Each number is 500 + 40 x the weight over the matrix's rms, rounded and kept within 0 to 999. Layers, rows and columns count from 0. Numbers have three digits each.

# down: layer 6 MLP down (transposed), 2048x512, rms 0.0353, rows 278-324, columns 128-191
# up: layer 6 MLP up, 2048x512, rms 0.143, rows 279-324, columns 128-191
down278:452513481541517463536475471490380528438439567501569582458527545479523403445528579477505538415512496457471424506508508574620392523515552554459467447550485405470525507459494427529415474556498478
up279:506495498495508515499500490509500485484506491500504504503489503491492493499495512500502494501495498508493508521518507507501496495489496486504493485502491512512507493482501496501500517507504499
down279:521500492507506499513500509512501503499493496492495497496493501516497516510493489509500496499501494488498493495513490514508477510504502487521495490520491489506488504506503510497503492515497505
up280:470448475546488399539479507456570518502478465453414537462524531460462464527538518544421468481469484441542507518521564509502576501502487479492478470532483452549529481477501553513506421488534463
down280:455506493506528516492514531544498452481472507508478496526439403465544504490490509415478459591540572518484449546549528550548494496499442490483499507478511494521539513457485490473396478508441462
up281:545501506541589476484518476517537505468477468438492532489540454505503468496492481504491500543494548456502532477517533427539516500464494486487548531513503481445496469492568437463455529541493458
down281:512461472519522485481510520425540527488564499511523480495481429479523534540539524504518511454472593472439542594488506488501509556444597463474513536520534478538498500518561479519489480503503500
up282:493510597503549492534477545525495437501414477473531431513471564502460559519524479456491504508503496487505480493484510452520520462563480494463517533526516484499506463502549528508444466520454460
down282:479518555455589489559490513483524586434436471459544484465576488602513466514526561479463530507464509530472534498522483590574473545518465478511479499536482518502538536489405509551528520516481439
up283:551458539542511513523473552486490484529473453487592541430442504534509533504517545386488376445614451413518541525560479461469532573483546563488545584592489488417525511489436545488512501516483445
down283:616525592427500556505540505557549399476551545507532517454495532590531500506466569527479559525549568431399481374554428475507449490508536561500468591435541637506471474475441479525636529463483476
up284:494472538513377524676413475471442477542482502537513510518481456463501490432489539463469408462492614515477484491510557472477550460572512551527514454466436576436527587459519437448433507561492420
down284:404458531532447511588565533538594554565554497480480502503460461585488430474530608433498539538504554569323486580415502435481505541621612491570495615402693491511499514564489433452458482510454551
up285:547630560511387578473553514453477541551490474485540484476524469464447428537553527495519449440490510528518473413476398576478552505516492506461514509548418437553515523525482542546441510462524481
down285:538493520551528465542413539443490443510516471527534474525556556430453521477509483499483503528559510477486414510478576557516522500586500475527465518495547495457483519567490458534511478458528485
up286:472513438503523515510429539520463476448531437530553492411587531509448506604527466552524596545491510470554496514504408524464481531518498494477570453613538508520501425497485504480539503516596431
down286:534507517436467525516479483492480561385528549517474530529513480651536586525499534469490487494488452520473477459519485506463507389461531531472491457471454449490426470483518545530492530513496452
up287:504501495509513515497497499504514506502498502494500509499494486497498507500495506496500497500492505500494496500494497500500497496498496493499500496495501499503503500500498495515498511501501488
down287:507506498502506504496495495499499499501501501497491503504506495509499501501503512486504501507495501507502500499507498496505507509503503499491500502501500494504493503504505503503503493502512505
up288:530522486482545490482459516501514528549518470506566460481483486510490472464495535531494458537507521467508425496541482500464527540503509479456493510491512568503482499474529465484494506511510505
down288:479484473511506539479508500526543491527508528494535534551495520516521522507530541490492507483519488489477492555468522490500476508489494504502523513508504502513462501523505510474521462487516463
up289:528492495517515505478476515505543522517484489523537490486523493477452489478479495509519469500510500510515500495493468500498485508478515504488493448535465503502465527498499517532510521503501510
down289:482492489509449495503512503495491488512510498488514530475517507499503474520464530496460471455510503501492494423516525511502497522518490485505501482488457503487506517461514500488505508501524504
up290:477515416552493489504547501535470522541505524427562494482571619563515421473479491448534501423465473516519438476457555534412605596484485522544535473481437495440509494492527393501496544511548468
down290:412492483530507530425520468440453505491530554557555545437515429498506524521483591506518463529533480509542501453546473516462497465507518481454427507459537574468482460482523529468503471436473442
up291:474475492597591539536482464515461497435469437491456409548463512493533544447475532552492495526391444500555413505478536483485425496551502461477426459596457474432547555472591440469458496545510524
down291:478465459562475553483414411511510518534484437523537511545558542559471482460502421497533489544480419450462456506439502526520455386464501507573532471486552458552435504513480545512520492444442422
up292:583559486510463504463537423407498491476492517431485400416396480511536483454495490394492565536397435481546526461468597556425474585435537515470537509481478534544553499532531457443472495511476538
down292:499455445499428412409530576436426493513447514508548550538444480643478451639483606584443516428417471353622475467523465495483488605540310538491514463541594431494442519436521455547531478512613586
up293:575537473345407445508506421373536525546436401465523555502442478418426503520503406427511424430522445515395483530462482460531531477495456446492449461529484473511510465517499568459430497488548520
down293:447522467472446501505488446594517411506479545521576545518499470509481393490483497556504512551514530427503572368519485522502510450541514498489530467465519547525490578519543503512496506526475438
up294:548585468475406446529435442514566523455486415505502526384545447525573458419352524543483457535373369536491534456422482538508469518413513586539532589451501465577505464587489561384485471464467476
down294:508455473490547493467441456503490449469496545524560564594483534571571453468594560519577553511579570483499491456590528507408505575472448513511460478490573520508489459574574507486535594503459477
up295:475501464590532482493491510528512458473573573574553417491504516472429491431566488474530483448511623485428452551567585510415553482416520471473457429455481488481512503459585438518507605550457453
down295:476464498591553490597509482478483489439481543442495607498451467559565541427478487623518516462453487500502471464473454421504433502475494529513560493445561487524390475460595528486455524502537543
up296:498501495495499498506503499493510503500493493493499503500493500504493511501492505498505497506512496502500503503513507504495497495514489491500506502493501497507506506494494512497515499499499490
down296:496492492495492503505500498490496502500498504492497508507498504504491492494501515501497500503502498499502505482497499503498493504510501500503498501503489500495496499487499501496508500510496504
up297:477470467529499491410507552462577528509514454493507470477522487521595445523562507553513454525557554458495515507560494609510524484467492515533580439540490475415533528470512487473419475406549476
down297:469524484478488540499528495478620625552502536485492584499459428754507464490498436530494490503477461425547509530497524475471509503541473539521549548513493426588553505464494455502513524524511513
up298:471472496495626472533539581405490509491422460500549492489570437552452530507511514474420574558556489503553479428517442450478514508433483417553489528519426466499525556543493532538541539530507441
down298:524503522445631441546477520529474512455520503526498479519533513512482534545581560520403530525471561607487510452480467572476554496495517511468502498542492447423591488453461494559521552481476481
up299:548471478522502467505507500522606500456526484458522517453513506525512503511553457519491500492533527506515535510517491458501517458489463507511490498525478479517445474528529529530513479494493502
down299:476482514475506435522494522497533501516575508437527468433463531670483478538491457541500488490547529545496463495518497496488507486524527503566490475501499572486501489495465511509468500440472513
up300:481611522515423541493401536538525419481425496499484456410508430561570523561550455493548435449554470596511539482481504445458519446523519442564580505493579449511572544529546500516588498488478450
down300:458546500502467516526519497499529444398528615470501450497464530628542482574534439522478467544486411467518532568519511497468585496514507405542449547424471558488491594466463530466487554525502494
up301:511477483437541490472528490523486460488569557485461477497496539472516521468523536536492525497453503455437516497455460526526554504440519488545452493541467516542438561473442533492493497501512557
down301:621490497581516528504570472509438488431540478515502554529479451541521432493560456532442470503500534538497455560429564484524446491503499433394479574566553442470506462510497408509429509531490514
up302:498519474492538466422482531528475511446511480549486572486559524555469462556489442509508489489479531539489533541488503520581502433525608457485454449510488427462434503567587417496411548469533520
down302:507459492570482518498490448537523477537430554534488491489478491999525478488510467522472516510489470541527479492506492509482525524486489560519536513480493454483522431479475570466578435550540525
up303:477532496507494476485494510474480508522490523506502499499485496515504518487505505484496502508487510492512512507507539517524450520484536488479504499492490520525507474513505480474521547451497509
down303:485510497533492516511507487499519481535537484471455493492507492457501496486509500498524483514457504512487520495512508506440474486492531500490492511527455526501530488485482504471466532517487524
up304:528503567428508475514501489492537539542514514464483551440501566547466484543511498461503490510408511477482522509454547477437475547546479504427516600513469502518384515498455447524491462503472561
down304:521470467506494581486500511546542487472432413553557484551534537651456424442573426566476588481514434503462643447429517504507553422526527494547447504404576471479440467501458396513518488476523459
up305:606479468569550602672452602355361556443457519539432542569493489512535509526465476473562586559568509557505455488458557482560441553478498513511605520458434589504542358466479483514480455595563605
down305:433494470561614536437458520431520606459592479492518532523604519433563480512487429355499542514508515551443443560508433506436358527512430464457523481365574576384517418615510506467461530447640569
up306:549490596512609579581549485386440503448474527602545381420488463507444505485430530458497533378464569447579385479587453526502534486482517512516565518428461534547569480589534470513444585420459437
down306:408430596522533508483503473499519555529521454549518452441500450567459488608504505582520545434485486485439485543542460500504536549515463501553486414555544567489532511494532535549558522517497461
up307:591488500473533472551460524598515510468517514427499489498399467488466553511551483520475511530415569524452428520493516518422470491504543474465495453511475506468442426583500515568458473474407509
down307:534481487442471507541519443562460456470486468498556515537524505642538539500565584491527506507503509479490473532563489486382531510450456542547490495510444483511422473480482450537495509484484519
up308:457498547569481521504499553537527538519538472508508527494494433499502490522523483434538538483473490560476465500472480513525424513446484492519498474509538511494559510494519474515510505533474531
down308:485526443474523428526527575507414454491545508487500521502448574565525569491492476528480498487510454466542449468459490494516494536533504512497562451566467543496440507507459510450509540454464418
up309:510470449546562479523492518508512479494519458421520494491532430418551508538518510556485523526484530440521501503486504521483501495415504520463490518437443538435468488494486511591534474488457502
down309:498519457469430497534464524507553492518580537485478455495465423477514501524471492505489544419511505531482487508453452441492528457486564515541423535455428446454438417532506501465496417485483484
up310:501501500484491495493502508498503501497504500498491507499502500503505514500493486498496497501492501501500489505506495514495501501497500502501506497495509502510495492486502498495496489495514502
down310:497514495508500490499493497505509504495498502492494507508502505517498511499497503507494505502505505498494496496506499501496496503498503495506506505499498496503505504499500505492501498491488487
up311:575538550518456419529559581501401577509477497445513481493519438523447542432490541452404535520427542442527499531582439534467531516495483506487459512562431559518411570491481552431527471496571526
down311:539413568549484598505555486499506497535502509433536465441446547411551450465451423469570498433458510498527466496508482436483477536546464520527513401453388587533530483525383544490510558503570445
up312:430480488446550405450446493527464520456524586475368454485462490442491501527425474496526540504523445510530461490535549503554503423507487547521457557578447472516458542486478477494474461475508525
down312:413561587510473442554433563456483511552471524475525593484548518571425475474444449481544515563457424530528447488486575409480547464433452469406500523494489509494543513499529489490404467566645560
up313:591491410447463557511477446565482472542394530450538515509415527427501473487515558530503424473385543372546606433519498563558520479507493493512528507420484524546539442441490461446501552446545498
down313:451544515472471536447611482533575484500516478424483524527549553699528490469533509488526541486561443435414573459416465526430579506518549467521531485462514443474549482538513509503477479474548520
up314:579443493414482501447552513464525451530515519519436461457520482537468528494543512505517491462497467447464525512485638457494409525533518535410469498526572522500547618578481433490518549470482452
down314:503544460478489528457524466498510477539580525424461503488654478385499381501526451477412556583474482563530532522488513546627498462510487500537486587576631541472467579571506533575530486445482455
up315:455552453426386549446583561466475426353514396564549548494445400455441515483507565546488550499530446513483544436602442528418456398503488598482492451531513466610533628536520407568397465444569479
down315:460487500469476539490520442545453481468435459503509565518503436598538472538520448431486554481502514490514560492576502500440415500423489531431586468522518521492384469511561445491499457494491495
up316:614525535432465489476479486606427538457481518491587459599508494490561512582492514484539472569371437529418453498495459493493358564427456446582486454583459519652504505613498525392568528517500504
down316:463386519484461605548385568613476568541469414489492542506530566470516435553543512546541432513561460480424498517464440541466462468490431517479491484455469549401604501536500580546532550554524455
up317:501497498505506499505496500508504504503503500498496492497497501507504491497500503503496500506500500500499498505502493500502507495501494500498496495494491499501501497495497499501504496497497499
down317:503500499497506498497502499502498498500501504502503497497503497498500501503498505495502503504500500498497503503499501505501501500506498499500499509495501502503497500506497493501504508498498496
up318:530410433469443479501505480523533587449484559510456536508529596503524483498450453484441505498441555429603528506493485480510507545476536489503504524504501496531490484481476467391538535491531474
down318:484528476483482437441417509442456525476426490465566450504468519537425443568547521467526477451510503465518460481464422523526455463467536523490487547556509471431430626471492482560487572496497459
up319:502507506503504494503490494505481498505480502503485489505505492527490515503502498509481515515515499509504511525498489491500483497496504497489495480503515500499487512505524495506492484521507505
down319:485496481516518502500490512501493504494498503496505519493489510486464495514496487476496506520486483472489490489516490482531497498497476517481489507482489518489496524488494539485496502498501499
up320:440542475510542423491356413488526521566562567472465541377548581406547393604576471485532501433424559681492438638530442437580378473519544486532495431481538438488487467473513548400567514388466481
down320:430546536417441560567408479507532544481533572392502498474459439590504460534441516519499494414545526527517565454537485466459586549540577503536482600494527498513508544520544562500524656469539471
up321:553503494547468507556560526521546582500517515422473449479434527511488561439536524551528551505574515505512538552499625508526473485510582427459492461430465598425528537497473495452525478566484501
down321:459485482490515510594517496486486554520469456511540557482519494520577485531561487455475489505425455472495457567613487547509442522473590532494558584495567511436446476426395476547600503497506541
up322:537502535553433515512470510520540508398486451536559392477450492464567518494464426637436446483503496514457514527515510422498564460443497534500484474499596489519462425566465382423502462580508516
down322:461498441461424476545526517496459413527546488482571451525472474502441536496466488526532566472524520491423489416589482528513536437491544498509546532458525487502432644517537492533501600487422503
up323:588465453566439567510563472513440509424526527483459429499475511450501517423508491544402471537519564507490544484445457549468518533576540502486528477547498531493606431478452519463430457466459570
down323:526558570599506492410459540573514515536499412441621566488508550398540551550606496467544464567504506572531496473532378454578538455449511535501479529399545544541442454480501453551507573540508532
up324:501573460572487483525539473532516498492559470466520524510421431470533474577500485449527593451412570419518469470481441469388510600475466429438511585510467518440427449536489576525507510502466492
down324:481483560431530520506471508519505560449488512509526528512496520482446500517496465554483446468508464506462487502538562529501513441518516538538429515523487553406390539514468477426504503509431546